{"d_model": 96, "norm": "layernorm", "norm_eps": 1e-06, "attn_scale": 0.177, "decay_shape": "linear", "dataset": "wikipedia_en"}
Each number is 500 + 25 x the weight over its row's rms, rounded and kept within 0 to 999. Layers, rows and columns count from 0. Numbers have three digits each. The size before them is the row's rms in percent of the matrix's.

# up: layer 3 MLP up, 576x96, rms 0.18, rows 213-281, columns 0-95
# down: layer 3 MLP down (transposed), 576x96, rms 0.156, rows 213-281, columns 0-95
up213 104:508481479508557504522464463521446495511493499542442480501502500484508540505543504445498499476494501509527502517489541493475478536497495458537498502514500501455509488491466538499513495515488519499500527482470575487548498539487515495501533493526553497490509474486472519509499512524507507458
down213 114:470510487482483490490531494478453489454492468509469503486518505494557480446501493465527476543530533500525465519459499510512511462478514451525479524486489479491491539513477423480483521524507472514533486483495532480517496466475485475512504485459502526519489530489477486519483482526463487496
up214 099:473483465505516533512493544507497493492487451484495521525490538461512475519493493551510500538489546527478545511484453481483474452472536497484490517502524495489474553514471487501471507466547503507518522529522510506480501477468500505475462498494554487513525430500481484523500481494497512473
down214 087:465487516498485491480478465471463489492516516493519488519475478533488527480515530448473509476559455460485466540519493513527551518520481513502531487465502488514537471461502478540537510519465471477483461506486469500534504536521530475478514497513442479498489539502489493493489492525507508514
up215 102:487482497509523493470483449536502536519484491507454467546489495506514503506548507446543520488496527463484497482497481489532510489527542505505505548460500518516499518505467497448458538513488489522500510530503502536508535520470482484503552518516432470482495523505490487525500471529505520481
down215 117:456452497522473523488489501497509489531541487565487508513496512474498495512519502515521506469507506504480539473485500517475466512461505474518506499481403549476494511474496455497508502504502448499511498498518516548475506545461486528492479491496486532510504542490510518460516460490497473514
up216 093:508480495524504478450518516549512511465472484527495501508534531483512517488492486551508430523470509510511524483511529468549478516501426481532482466518515517510482504493513461507561492493503492504490521492524479489518460501512474497474477502521569520489509494512489506513504473531513459500
down216 082:470479483453471531539496466494493501486510480514474502501500494478468489538509488484481459511496447488501503503544502529478478496571549559524507511479472506519489472493524507538487498540536481487509480512507465513516476492493483486539510496494479529522512509493500493438509528447514450498
up217 102:481498529530536456482502541510483527528544542536485531478499445500526484521481507495492482527487444511477486465490501495507486459523531529504510494487548500509539484497546500475507528471501502559485482476506538480548485504482486485466514499477529446498477509494466520506499528521498484517
down217 095:499517461494517501500511480509530469460509445472532514487468522477497512468535518505487539475507489470508525549510487508495468438496425506474493518544457512481472504463512460501499490484535512499497541489520484527486488503511491516532451516509485532478511537462497460527500492490485488507
up218 103:503539457495495507505517506484473533460483515504500527462498493520479543465515481563497477483504520520482519489537442486472511518483497476481508471480554489519508488497455483503479463490490504474464510479463497518494472485501433491482462488492521490545499535519452504508512539500516540483
down218 091:490503523488474447502495520497485479508497512449485503496513532459496454525527496451487521513506478495515499528505546538532482487479482502525498534505469520492495469478536502456508531499456520504549500527505494481524490515474512478492544522527539496458505507493553514486534520445451475511
up219 089:523501496474543491541484528487536474495506510469502505471528464511466472483499499501521498484491489524494519492475537477505476485492479434524532479485507563486492506518460531470502502483521509522516539553522495508462504549515472500476499525560562501523502508510500478518461493476487528481
down219 084:496472504485496510486473471497433517512514542497479546524529451498535514515513478516477482499507510472528469506492486494490523461515481543491548550510489479529500500457500517508522510485546481469477484502477524492505496452511437496466518523477518466516534520514471495491465513481546512476
up220 095:495496497530524499475502500501516490493492502524486497510466471494481500517504536472471508492442519478499516506478512500477471532444488506524486494459484540507512541553487510519440449502455528529482456499452508500484505520503516534496516484495535493540509465465537520477494551486490455480
down220 103:510457466517475482496519519501460537523498493534531467508506442510539549482509484523469477489469478518489500507561515479499488525460476486521489500489529491476506474509535486535472494518546461539487509471513515497521465460492489514506501519494507480559503455495512508453492478462519487510
up221 106:490488521508517502526476500447531552495510511507483496494474510501474496467511556535491467511448516523466513491515520467516485459470520495464513500455464497490533539528494451481505480471517473532496482549446505489486462539506480470497501474493501512514530512472456465508474514489502479499
down221 083:468520494468496518478526532537477473479511507493472472481468513522506486517471472471470532490545535487491505501509527506550514513479491506553471481536511502521436496521515512482489481545468478487500520471566496470491569489473482512514525524472505508475480526503501520470507491522485527477
up222 103:489524460531483487494491510479508519522460491534501532480511489501489508519455495529552482517467493549499496491472528475503455529481561465533502485538501513528494522521430532520535486484493500498449541503474520486537529501448530505520505509487547513508496488505481515471485494510489508494
down222 100:486473470506515508505484463486495510519557463525501473514535509467501445507528491508496521465518487498492547532499536510495481500494524489501445500500501524490524503556458472507490498536476463500460517494480485521517481496496474468488503491514477535525435522470519555489481516458464493527
up223 109:505495506532539526517471494516519491515459497495461454522520497505481527504525509473535470510482519457487518486498484521528533496535504471488488496539482505487532505441505501494558467500515477487490514491476502527498479489539542481475556517531479498480486502481437541509516499541475551501
down223 113:426529471533490514508509511499483495450504498535476548486544519470487468483505537447526490469531496498508517507509517501504513457462496523472497528510507493517518482475464463520458528477545519471519469529488514511459527528463506507475459479505521501485499509537496485457493498514488509496
up224 103:479479482534490537515494525533515509471532531495557525502526450556522500525491508484508466482539523512521488506526479488493507501452493488443459508511510505515528541490498502471524572528500477502525535471507470471472489474465503484516457521521477491497467514485495502520527482512475481511
down224 099:494523504492504505461521461484504472536466435518449467498508543443471474464497473514471523502480457483466507517464493492497484487536499544530544481470471508485502536520511486491477442475489519491514474498486518537500460516514491487510519521500491491508505538473522498471472516507499500464
up225 077:550502513474522523500479551493479494482508487509492482514528492510508520514485533493455512547515508478500502502486485472467510538525492493486488516564537498488502476530499460457553514499471483509474501497487486486520496446482516504512493523478486522517478561500442520506475528536533442517
down225 074:508502475517497508538538499532466476531545522489490518499530500509450545502514508513516501507530497480526517543520507531489515510483499525533507473505468553487516524506509547515448493475544533511518506490525510540476468520492501493487542518536481485528515510522566492566514517506494489492
up226 110:493482518483525529474490505441532523487529556489503498510486491555500488495535530483451519472513506518548498460494462484502500513469500517535481525490470472479505531510485480510506543523527496543507495532507545483495517539492521518502509483470524458514480488508457541518464481523509531464
down226 100:501517478523475452493502498547458479539507494504481497517492510470494494526484459487494495503518521482432512511470506479501483498526477538456524498548542546510472491491526498489489467525490457496479467448449453493482486455470489485529530489507504507502472474489507474518502494515474461521
up227 089:525528503432510518492515531436479516429473509492511464502491514511484473469508506497481494483483540467489522508459560491488530461506525513537468477485492476487482495470478445490511463493470515535530516509491492502506511545525483466506509506519490496494538489493511542524496519488498508530
down227 101:508481463503504550531494512471514504520485444553484512480510507514519522486473503514493487431500505470483531499530513498539494481506530488473503513520453489527494497514470478475504499511565498480484518444497499469481464480473500505486484466462506556483476515556521533492525488515503474498
up228 115:496544516461473474515506502462481519509508472495538524522512491505507487505500525487541567472477463527494445499504502521483531504521513556491485545534522508539522510490469500502494528523495536499458504509517451508467506503517526557507512491533468487536487505460495503540470500484507527518
down228 099:493508489531509546487486529529449490479448479491507472533531501498494508509485527493473498545539447465476515501518468477492476508487478488515494475469500550490515492521532529533508529503503508500579522519470528486493496503490499504519518509459498509503536484498449530485509540525552520486
up229 103:483496538500456498491474513554483511475478454519520493514512512497457506464490529503511497484506551509546538461542506522523514464527518437504518512510486498490471474465495476481517525535522500516499492520483516492474441477494469510442518525524488507496497497493463502448492530495462506492
down229 100:503449482463561488519523519472513475528513498495497487468494507526527472504486485500503529536510471483453520525483493515496531548503497514532484498459556512503503517526511528531527507462488516467498510534554519502515527547512521503477520507527478517529508505467573502526520486511508475521
up230 088:479531507521532523555493511444467459512500487486523512532530518504473477529520490498519514524486469504488496492525488472509481527480480516529514482513513532522492487528447505492477504541452481461517469539510450456492470482463478547522521488505473529481510452483490511490517477521479466503
down230 091:485501488524472494486515518502520566514507452502466482505496494475511511513547472525488523488533497487411504500495525493487474530536485506557485490528488518486495487520540520476518487478506511507511491502481501503486516555479486522464494504496520486487516524434475508471471469485491483436
up231 112:496493523513506491471489549455536525490545487519539522480457523497549492493477488476514533489505537501498480484509499483482506530501478484535502485452525518490505515470469530521538491482479490485500503500528496519507450480521490488437480501470480510499568548489495490533498562496479483481
down231 109:496472516506496474533505446488498523471433477533500540532457482465524497509478474506528518488502518482489529526532491493518510476481480481557490546541479492481493497484503476527477530524484540492550504512524460524519500449517446475501498501494522520490508495514528497457466502486508512522
up232 101:503529480512485487495459489508510471517522509485497467547490516510507464492464542490527459512461523461481485439478504470540489515505503517496490499479503521476540524520454510484515507521492510507469490521495546535524499498488513503502453553484553507520532448539480484516457494482498508537
down232 098:474499525508498489479509488530509503492508476474561545428495495530487519492497490501525502461517498524471477517533524528511509500502507476486518476543534478512536465489531525504520503496542486504497536470551520545495489493476498517462514463532454514476519487478471528505560477519476476497
up233 120:500511479525527478471502525449510464504436499468508494514471468496513452504488479483506463475504505488457505506465522482504485501536500512485523529453503539521495510461519512510480497486489532488502541498534477520487450490509533499490579512512508480483513497533546505527510532471492511452
down233 137:482471503515528462480548501517531491508510512505496508472515462473467459527456530470521501498495531529525524474509561466489531502513472506472464503551550550531506507503509543499478493512483506508492496475513504458494543505510488502451492508482470512481511547456504527504516492515512478537
up234 091:510525494466468529482493505518489543496465456506492469555474504541458534522524508545510488493498535479483496479551481493454466483469499530489492460547503498492542515519487455521500510520512526477503485449531489533539456494511483507474500512493476526525541499498496486475498535486504485511
down234 093:434504488505506456511500496522489473494514531471520490519468495455491488524471533490504496477530504488541429538473498475502477533479500457492531462508541519479487479513481533506502475505472506521524476520500531483461519470513486506491513512552515539462465491521539483502491490504522484545
up235 096:491527481552493468462526513485556538484465491468482533500449507512475492509498486529550513502491482479509492494468526486512496493528490469534499472512509457506449467504485483526487488496540495492486560494457507516484533460492438517525516533528498521511486513525483496501487489544479504492
down235 096:510479522485539530499482506485492514462534509505504450490524535521456489487481507498492506518481513477533500475521473504481530468493516453515511510508501504490521484526496469490507467512500490553502576499481557535489539498511492495459498470491479561537496515501488533512486478486429473494
up236 111:498491518450526482472525516486473452498531457503511498473447500521515507498522494483533500497474490510519481470485444481511466483516499469531512423485520528499492505504461500578526457505542495433545490503513495515501493481493503467500505474509509492468525489523496498489508507518505509484
down236 120:519497464525523503486501526481498512483512511530517526502475473514509518517506515486513541509491523497459519489494515542577495506476480494545557507492478511507499524430497471543469490544497464527535443514506488489526508503526524466476495498488528459499547533543497520502502502512521491496
up237 099:479511493479562479499488507518483493483501497497526505479407482512508520455484550523480482497533510501462481464525486495508531524510564521526506528490495483513442509501474521491543523488488533483474507472500502483513533507518531524479486500477527507505533537502544516469475508494521523518
down237 088:511508508480495466506458513524434475505524490484498484492540473552512461520536504490498526495491518508485496496454501529482455469554478517494459507485470509485552515512515460477497461511487497524512519508523493550491487480488513506526490541487453441515520523487501460493483503528481487525
up238 107:509484489511482520488496496498540542488459507497549495507494474532496476499521554497482452491540527489523458430495473532470505478508475518484488508493480474477523494503554490451497506485528512528474478504528527515488503519514483489519484516517491507454508542438492474483511552501471519482
down238 108:492500509489514460524504495454501519509524479494460504474482529563508518434463486480551530493475453479504488485501520451517490543506473498503494531479506540484547481503484513521528499474470523442476500522480471485495497496461528468482502512460494520510505503510487478469494480516532471528
up239 086:485460533520544509475510554468500505528525483519486517508494506499470505523483472503537465516503553464528516491491489481489482466470499493534530490496484474482542489484519487524472500451493473515464539526513506518521495515514555522458459496481532497530501469523501536543534532513531508526
down239 093:505481485503458489552517509491473452486500440497486508529528533469531491434519478474485514499501489502492484456478476497497507535459527501500446483459472503506498511484472501473503479545507519489484480462514493502469465517535522527522513484482469520491431528491524494493511483519524482517
up240 104:527496499510532476496516519489488506454474527482495520541493525504529472544482499481507495488486492509460456530530505503458470505527481496512534510500515478430495469500444487520472472553503473517554479528547512508488493508495509500488508494527503466472481533479475493535504464537466534518
down240 117:472518496462503485486490498547477514494532497518510491517462515487529506502491523478480469458534483529497488492489514500496499529490518519460460539537475505501509510493556490480488474476514502506506500416474529501435503496502495525486476497508488450492515534490496548521481482548441482523
up241 087:505501485479485472485519529531479502522481516485485533529498499550488486533489470496479478510520505500511467529528488484486463507534489518450522504514541542498461475517535475457525468484489469529504481507537509496528483461462479486463469469536496467517502521497522475556506451497533542507
down241 100:500464516503510498510482541496502506492486496482502478488459495484549487483516490507527453540452458485491491430483509511478496530511495511450463474508459512520502471473494486511474512488503501494519499491502448478524502468508496483465507551518541513475533519550533530476446525511484530500
up242 106:512493526498469483495524497490557501481506479484476508493535563500504532512526495491521533523511482485485530490492509483497539509508482462491485539532469519454531472483488532535514534538495490500466485475546476499513519503499473512476487482534505485524483457488543453501477460556545476486
down242 105:481485491509522484528507522490483435543490459465540487503501505540504454500479503533477522490540521529530472525509477505489483483512505491498463515498499488479501467493467478472535482509479546498529559476498530492471523493559495489499443528524508506485485543551508513495485508484473520480
up243 091:493491520516500513474497492548518480498514498519506504501428487492507489507480536502512544540471519424483500489534487488489473528481484493546497495499496446522465464534446459534505511507484529478508494517520481522523486511529483526493448486454520482526522461525499481487529498509478519496
down243 100:501462477569481478487534508498455500470480492531509468505493507469476493508502515464492512489502451492522520518486555464475518495490538478462511507488467468483504502482514490457500555513522510516444530490495512500507450476507504499499481491491464480585498527503520493485510518482516473495
up244 077:502499478507506512463502480510515471470516447513483512538497475505479471492495459476520499454480507502454509559478506466481493524514484496514515525487535541501518519517499479505574500451502502489519501501507453513525523479529544489476480576485475499504471506516471516503510479521536499534
down244 084:497476523514514474538503491518497517464475471475491475485499526482512504505491556466479466493522494510534504502497524554482474534492503489499452487498456523476486496545495482495474528452497460503450510462515468443472555524512489518477483438484514513475498489513519494516538474515502491484
up245 109:539534470508471490534469494455527500490497512513500451520481507527519511483501531490500509505490471520539494556498484481467481457491498519492528502484459505508512523522498548499501520450501549536511444500509443506507474473549508510470471483528507505492480480500540496457542488504479523488
down245 111:542524525496523452494473507506491490540506462455454486478483557537491555532496525535535490503474507519512512465523493476504494509504516487493515481464505477447500486501530529505486524505527520477554474493507494495506517507528507521458515440504508511510482505480514530479502435505468480498
up246 100:503534482478569503495464512489487493477503453470511463489505519539464527502475506516449536514544490488506538458495503485507545526481497510494526523538498518524497497552515548493461546484495503493509494464503484510476522491488530514520481546479492518469534508479506488522506500487535528453
down246 093:513487529496498487505543516498492515494506530498503480495523472484512508543528499473534521505531501496526458517534526510494488455520534505485469501507521458475504510471509476473519476556499491508562466509494464542476485491486497468465495526523557484553472503530534522523465506508537516549
up247 098:495478534496492541438503478498511519502513529485506498515506503492475538513506522525530529486479531527496496490469491502535526525496517529463487499476544511506517480498461468522485453548524498479503495520523503501501477471496509482475512534530462494523477413519472483507506499461447466463
down247 098:509487511496514459501494506504500480499550460535510507516487490495476551479481491522522499467542454510486491489518494503512479476536492552504511457489504505504506531497536483450505504508504527464492507505433491518531490530497520553568531513517502510529507551524533520521464489535493515486
up248 114:482498484522506506481547519477488524480512525525528513491506527458480478477543510526487469508504522483477497487483501512468546518465504470525537521519484500548439518488544525543487515520461513435514556497538518493507493470492492501490486486488532494512504524450519541488463492508484507530
down248 102:513539470486490477492487500492504487460511485483466500506496458565504513504485463494509530461502522498516500513524512531506492497545475531546485446511520486476524490489512445515480459541488503521513535511515500545514498485502424507510551492514512500476493511540467466548514499489519502480
up249 106:512515481519510491481501514572534519465491511521428467463529483506519493511511510451451529507514455522477501513488490491474490497502489487475483525531495512504491510545501503509510570497517513484476509486512526522510466490505434506500508518504497480479491479496509460481446502548482464482
down249 104:506488475519493473554485511446503485486513513546510488485460507540520509455482498493509519489498487444486489487465526484540518518530510482501518500478508518547496496490526472479580499498547509496485458486542470491485495483491479528531483504533475507551463486497499522523515483517504547513
up250 110:509480537450494501457491491491524489488523525525514473506496496548457502487500522480471459519503503509474465468500467534468506501461503493590470493526466473498483502477507493508510472548517460497477491502473457499517493462495522487493497444482466500523521517509476536512533506531510498517
down250 116:496515477488509489523480504491473520467507476501490528504487489450527518510481522534535484536517507490513505482468495458528512488514498522461520492471447505485495520530500492507473498459504494461492493504522567478441511540544478520509513545499522508459512463480486464463527524477487458455
up251 114:528504526486532514479470502521468549478514527491538484535457487496507518508477462485489521471541505504506468508465524520497507480507524482476459522533514519513497518484473489506488490453497525469508555475508497534499483504444482524467461511480461506472487499523517420515498502457514520487
down251 116:539523497544507512528487523474529516515498488540525521531476509514496512492486538508515514517540547495499522514505518493536509499528474535475459481488501546510467497494538503500484445514493467505493515517482438475501519487491505512545503484534489488468528503503465454526522492576533524510
up252 107:483528521498482523526519487552512503479507505456485496477519467566495511500485517501504477496529491524496473499510491537543506500513475460489496512530518511482467519537505480490481490486522508496461487529513500492531529505522459534527484507498438487478470525482482429538534552463487499466
down252 120:532473475506467510532475458478481517510509504489497514513514511502487517473482516497489503529490463478498530502508495499483508492484443518517497480489541564497502497463519573523483463527516498491500490479488509544503473486472503519502503481483478501555491482487514527516502501513442507401
up253 110:461535494513465484514480539473508547495496523496496476515504454524486491465529507498472505491505483514472499461474527516511557490553477508542533520520471480462507485509476524557487506482546483478504487504510528510514509468519540488516500535493460538499519468489536505525477459478466512477
down253 096:536491525486540485478540494483526455482502524458522499494504531529499538540479489485502536511500520502564503532490518481494484513437559494490458503500526512530484493496488533465496481502485513484522532477516519488504492552510471515452517437499503482513493507517465489509521494493537518536
up254 099:518497548502497490470511520505468493509501483514521502500514488481452515498445555528527514523482509489483503502505500496518484510467477499501475491535459478518484560529498527504534496495467543523510543486486466489506565492499516544504491454500510477490496495453526509507497490452522516428
down254 099:504501513518506523494495494485536538512441455489564483482492509522503509496512464487507491514507474507449491472507518496449509531511508481536507539469494488496503471459500487530471548500540500485484496486513461484526531528493517527511501520508500538469529537491548527458548490487456528512
up255 096:534501481508559526494496523509476555486482511464459529466478492481497566490513544523492453529447489511484498488508537499510476443504470485517524503517523502509534548514485474508527499527501517482500483516526545495478517508493458495502547547463498529498489529485502491491482504486493489508
down255 097:422489504515435515495508515503508495495514500542548494483500498566490453501499512497511525484530522476474494530563542531473532511472538491502477486542508539495477539499526509506492467486465496482500523527502473479517485502516506472507473473532508520486525516516487484499503494497483493448
up256 091:511493504517550503500489531478561508494531488494497538491463502465469492473488511518476523478491516515482535506497518473567519489498505459479475483443470477517496498498443499526500531518489447476485496496500500504486514510525510471510457515464513541514530516495510524515522569524533478512
down256 093:523518512496506500531534445496454459510497456498510457515477543502515491488502511487518509478527471517473481471498484522457511452501493517466510507560488526435496476486518512487488527509547539460527520465498520507506490477507498521517503527492508450484507545510515488484523492547469493475
up257 067:499518493533529427498501497492524513501474495499491535487482468496517521504527495492481508518517490493547529478459494510485491557524502448468509437471476468504548525515530490518522509441499471509507528536492464500495451503487503483492473536495498528533496531513488492497468545518494526503
down257 059:481489490482476542495494537480511501500505518499520415524564507538456498526512465499513489476464490485484492518497490463517527471515491498538509504527501496485436463473484481523451487548524538499489485497497495499484521480514543530506509478512499448457469489476490514488499517507497514473
up258 110:524470537511507462504553475468476537494528530494491496516501556525503496504501494450487509483460472550461490512435526534482493459497528474532489502531497491478489494486506486520485486529482500549503482519502502513492509482495465476551487473521531499487479527478529498525449506472514495538
down258 105:498501487491443471510519485527485531546502499513455523500512482575489533528517487496481471514494508484483492490505486516481477490492487455528475521500461502516504494495503542499570424511479500525505503477502528530507482486482460474524467514531446514491516525471502478522532500513476509491
up259 116:451537521528539468485465473549479527512542504516487444501493499522488510516509498493461519550477509448503491565530508503474503496497502470529510526493457513521513557484550493508471494486475529521496512489484491472503522472503478484484465478506515529520466502528479542508493511484500523492
down259 120:480528524529485475487486491479445521498499451491541505495494499488547508554510465517411524515504521500508472530530484499499467525506504496452508500474506533478516487492498508462499531485521525510517489482497502484514496492459493528545499500470540513528475472515517528540504502471545541503
up260 109:563500496495492498495453475510552518496485446504527511476491539504546461457485485485481520507475519504551506482526495465495511506498477455515467519544463490534472511510491497495481518444506479512459525472506472498524505510505488513456484484530506481499483486492514533566508528504507489519
down260 110:508537477468455533507466484508511551499513507488527477503477506485495503518564514487459472509490483488469498511549468488516454508495478521500525506494505534487515526504522526477487526501500523508500500503484503489517479491443509474538498500495482437481504499523474545526442487444528547498
up261 101:510486509464512520489520546512497464463501492504475449522476490507497490497460469448509487457530510480521522490548457519487530491470506516517488519549448529537503520515507541519497471548525511488495464486544481519526484477494484507514486509510456461495501472500466522481519495548512498484
down261 107:499516548522506469504510485483434542481494512466508510463438485491502502482512515497500510497523490518492504489465524544429468451499487503543492477465475500498509512488481470511551480501504514555499553513432494485505513532495527479525513507503477486492500535510475491510500504508469495494
up262 109:503509498504471480452493499483476481511492520511537485539518471490496489511523457498513492553505449482518522505467519505497433476536521472501517534487476488503506478504434487524500503513492488465504554511479512494564490470477516475503558503476511490530489510508510526513500481469477442490
down262 108:483446514515542497521482507527537486484503511465509501450511487514477471491474506490509538510509537507505499531540534521491542481456489486512480504511532519528513483553499520495534540482515487509550480504522452492454499494528483502474524489555515533465471446500506490486483474535523500515
up263 100:491501508521531503473501472516487503503501490515506572495499530502470525563444524498526478465496521479480465486478518489474515504475517516456487488550512493542504481550465506515463502488458520513468455478516493472508525544514454505537503474481496474513482478486483526493515463524493477487
down263 099:509463514504534470480450498463472467523482531489548533465502535468472531521515480510473524499509480551471492485461495542489538495471512491514531515464514527499551501516499516494491510490480482548534506469514481512490470479513479504468490520511559522500457523490522526514517541480492509491
up264 113:488512526483509476520547512542500478504524487479450515504464515498505479500489525506443467540507529503483507500480500472512536521521514572476482506512511522521489459537528522478477522520500523467500525487508495476511508473481463441537466484512508501470521491470492569477498527493515490528
down264 105:473504490504499542507472495500472492522552492505520535528493539511526460501513469525518491491512456498475535446485481471503515499488498525480488486497522494513499532517496502525518493460570518530506478553515493519538486550500497467469503520446488516524479441514513516515481549473496480512
up265 104:497484506506489521494514523503504507455551506488494536506469477543496463494560498491515544459478458476504507521478515466545496499484528464502481487472467509504487511524494527535500555459524457466503496550489487489478507521469500499458497467499510482465518496466451523545495506524494514495
down265 109:539509547493539527492534469456515497533507504523519525496495530493527465492491485521484474521496479527523499478509472503478481501503525500462501490543520475505483511475496559480484474551535525508494450476548511494539453511476469493535562502459514467509511505508508522501515490491497501545
up266 094:498483501489537513511517533475434514481475513487483495484506488518495520542486457526470452478544489512526504464528547501471533504469518458496489488523547554468516469495522461516499523489500508480517514491512506492541484497468496474500507471515495487493524557451468492511492471516531465490
down266 096:477506475499488481459497520485528471468520492478503496530450530482488449498495511439498518512452498481507479505498463500527492507500495520483486471482457453519529508516488549518454498498501521501542477515502536519499515457489498505457526480500493510519505454541506517458497514480475532434
up267 084:490486489497465466513473494476513489497576494510494506497507452460481517522518507506492493537462508479482577496505524513538417519502484502471502496479490512479545508582497501493473510514485504495489495539506475509511486516512488509509466496541497507480481465498453491524505515529505502512
down267 089:497516496485508565500495481528498517515443491497515496527468516483498496432489474472491522466506517482541464478500484461544534506483479500558532520463481482478484500433505504499507494485481503534538488494451496515481489553499480511537486511502539488514491513495534494513513493493458515526
up268 107:514510465479454518528520498494509525506470485431517500521527475498494482472499486527510488524450486491474531493531482497485527505469508526509522463529506503561496450494500477537486512505497490503496454494514529460509472518489533470506504515530501527472460487501479529521506476482438562502
down268 093:487507490522508469447489473525480491507498503567514477469483481524517540505518495468515506451512521488522502531461522467537543488499518451484483503447523498447515486501516483501508433516535509516479450528500482474508487486446495521501517505480519505488516509493494461475496506544487486509
up269 101:510437448513497451480490532506480494497518517529451499523498479485533477525548503494502487522488492506508513528561498511526488494484499471507458470487493464487518534519457508450510452546474540486498489528475530489492514508523522528500466508538528493511493468485514509461515467516480482503
down269 104:504514506515465510568545520498487499500524482485531513530533491505495541503468486508522554506473531560506515445486514480486473549509542522524499444511493519503490474480509482495482499515545501512483522484463495491520478495491505543511498485480492528498518550519541511511497509557520522516
up270 105:490469493458526470492484531529481476499500494485493533450504483497471503531453477479517455512527543500507443507518518518453553499492503521470505499467536486483553481525520497501479482506530545487503508503497461486489538489479488496523497477528486534547492515485494487505559527511497456491
down270 102:531477519502488505544524519445511536502511491525514498549496518510524505482546501457501509509479435478483548503519527502536464459503513515502528527515504504498478506503483464516475543518463483488528499531482536538512497570495467508478508496464526507485482493525481507495484528473541515516
up271 097:508466504514481495482519524545508507517492454525508481544516481469475491526480501513537493534502520517522488441494504419498505476496514479486498504486473465516506496507486501514542536508517501520542516454518492466511497484481523495489483449477489564471471553532491482513532479524520491513
down271 096:520508502499457457509509480462471489538496497492445497468512485511457508475541497472487517491498457474481495541504481503474494504457509537502490450481452497478469519506485514486471491525480471463504493522478484560483444472560484480493525488469481488488510515490518497514481525512491512453
up272 102:499489519487524501504506498483514510509466408436530485452490548559506497522496508497495504470486458495450470508521495520469447486496508505514508476513512507478494547488491502514508503526456504456514506504466502496493575520516511501496498477516502470481479482502504494468478515474508521483
down272 093:475550489504489531474532495484490524540509528537473452521515447494498498481486491510491478495521472497515573500490521478496505501455492482472509512500484473473510466492538474516486440459518502519473541501504494529508454450477521494542530521464479509494532507513470523517489518495492519526
up273 094:519513485467520493474444482471493491476472554465535549502547496451493472487495541477488532498478488495495564503521433521479557484497495501538486512503474488509494519504510513452507488514492520462488502519513523499511491494478528514497527553527501482485502502517485476508513495451528513500
down273 088:562479519506487489495525527514461511517515512561490469468502536495549516521536502522479478495510490486484461518527488538517474525523531505467521497524468537513513488481494540495495504543533511501534481458533512506492484498511529496539483511485514543525502492528552525509553513529469482490
up274 086:465490498489459523489501501499497515514442523489550471478483511500467522499474463520516498529496512457500499485511446506474472533517551509492418513499506516490494531485466497522472519496492550540481486476531494492482480518465472475528488504473545514510503492479473537461526495486510492470
down274 077:533494489522505485499502521501474497480478488501466504490451498545555567497489458486478542520497534532483541540533507490538528486471452512480532465508528491477485482509503506468502502532482458516496502502517495452526511473508521453444487494504487526509472529529513504510494526469491499520
up275 109:471501438475535543509506503509510517516488500518481556534464475513481479505487518474532483493498499511497481510501538486479510518515505492523470529508495511498514464520489489497533506501557491521489486528505533477489508506550463455463531530502517455472424481462487528483477458504484512525
down275 110:539513538512512501523532485474519461517548542513518517519477534506524513510490548453521487516523488487483493496528485503495516499518514513446455476481483463503463482468487476534522462516489505463509500497517473479493508518545513460467505541545507462504472501510455514522481459520523524478
up276 105:488547504467515473508537518535470525508516489493492483502536482502506522502494512480512508497491485520457484533535549505469504485500531480512517487508469503518536536487504478489492574465490494520491458509501522499524497463541501498466486455489532493538541479499443526545455531492514510529
down276 110:482475536512551479458502518527466515472528513502479486470464495469518501531481520497515542484436477496532513507465467507505512564547478501519513513508500514517482471473475512505504503540515511493463506482453502510502452497566545495498499512474533507513492518508486490459482489527486504478
up277 097:543560527456523494469492534507518492438517479502459487492466489489521531544522458479525486525527496476482505546478450537517456486521479445501472518504466515532518493496510534513512513507496503512524489482477470534503524513491489541466501498479496498492524492462488503517518509514483464519
down277 115:480468468522507533536500475460481469533494509493516514477491515504513472506481466452507490490503548507553501477482476515478478489588491523480514496525492458502502513495480421512509493491500516566502514513474468495488487477469487512493468476532460495477530507509511498512535487506523500498
up278 122:515559489457550484478518489496523522486481489498526529499503504518522532475532487488520463480505473489498429521554505511501478515478512521469460473513509478533435549484498493481499500511489463475517470527499530528512505547483454528526504482469506509491501502498496481521529496545502484478
down278 119:460496458489505493507502496484495459514465491497494455528513491531494455474497479509506575546506524510528519496481520498488518541499484547501457548489566518446529454494496546546512522510509512539510502472502470474494465495507502516486494514486477534508503492481510531486493481503501494484
up279 095:532517521488513483573508481491481503452539479471512515482487469498482528498505491488504492468493486522487504538509497470476542489512475499518544516514558526517484490479531513519482459522518563512542480492478478521561484470544473483504501518501531494516513496460506476513494498523459536508
down279 096:531483494484498495492524527510485457501436498513487482508482514549497460497503501521494502479463468502501509499458475500523448452499522529480484492455470489441493504546462463472482499479542482514493477457520529512492520533465501502490512490478453493524478519540505546527514484495495495476
up280 096:520489466527468472562530462466524476484456508491516498545505522499528546463471480505530459477527499489509472475499532502494517519530487498488506498507526505517511497532482450516530470481509542520511507477496468512554467543513510478519480498504483506530464535528498464529519494490475503459
down280 088:456540529453520526477502531496498500477494525503502508534473507550486472534537524494475527488441497530496521514512460555504509494508538483504542509546501488509491512485516500512511483508538479509535523510511518471498506480461506545478516507525526483513513530544486526459500487518545538533
up281 073:467485500494495479510490507470505490479501516449517490515543499431523503520542448491483497447529510552477495503525495504503513491496480483512514500518503514480552510540507532508488563477446512527526514511468456459483499503518467521480492534488558528521494491485490528513494506498519502474
down281 078:516500486507488518510505477511506530506517517549500503526507478536481516486441492558488434520529477506495497512502536519521520507490490562512501520535496485500490474505502488484491470495530470448468528462492488469498443497495500517520510494445517474487540542517504511464465487546476481500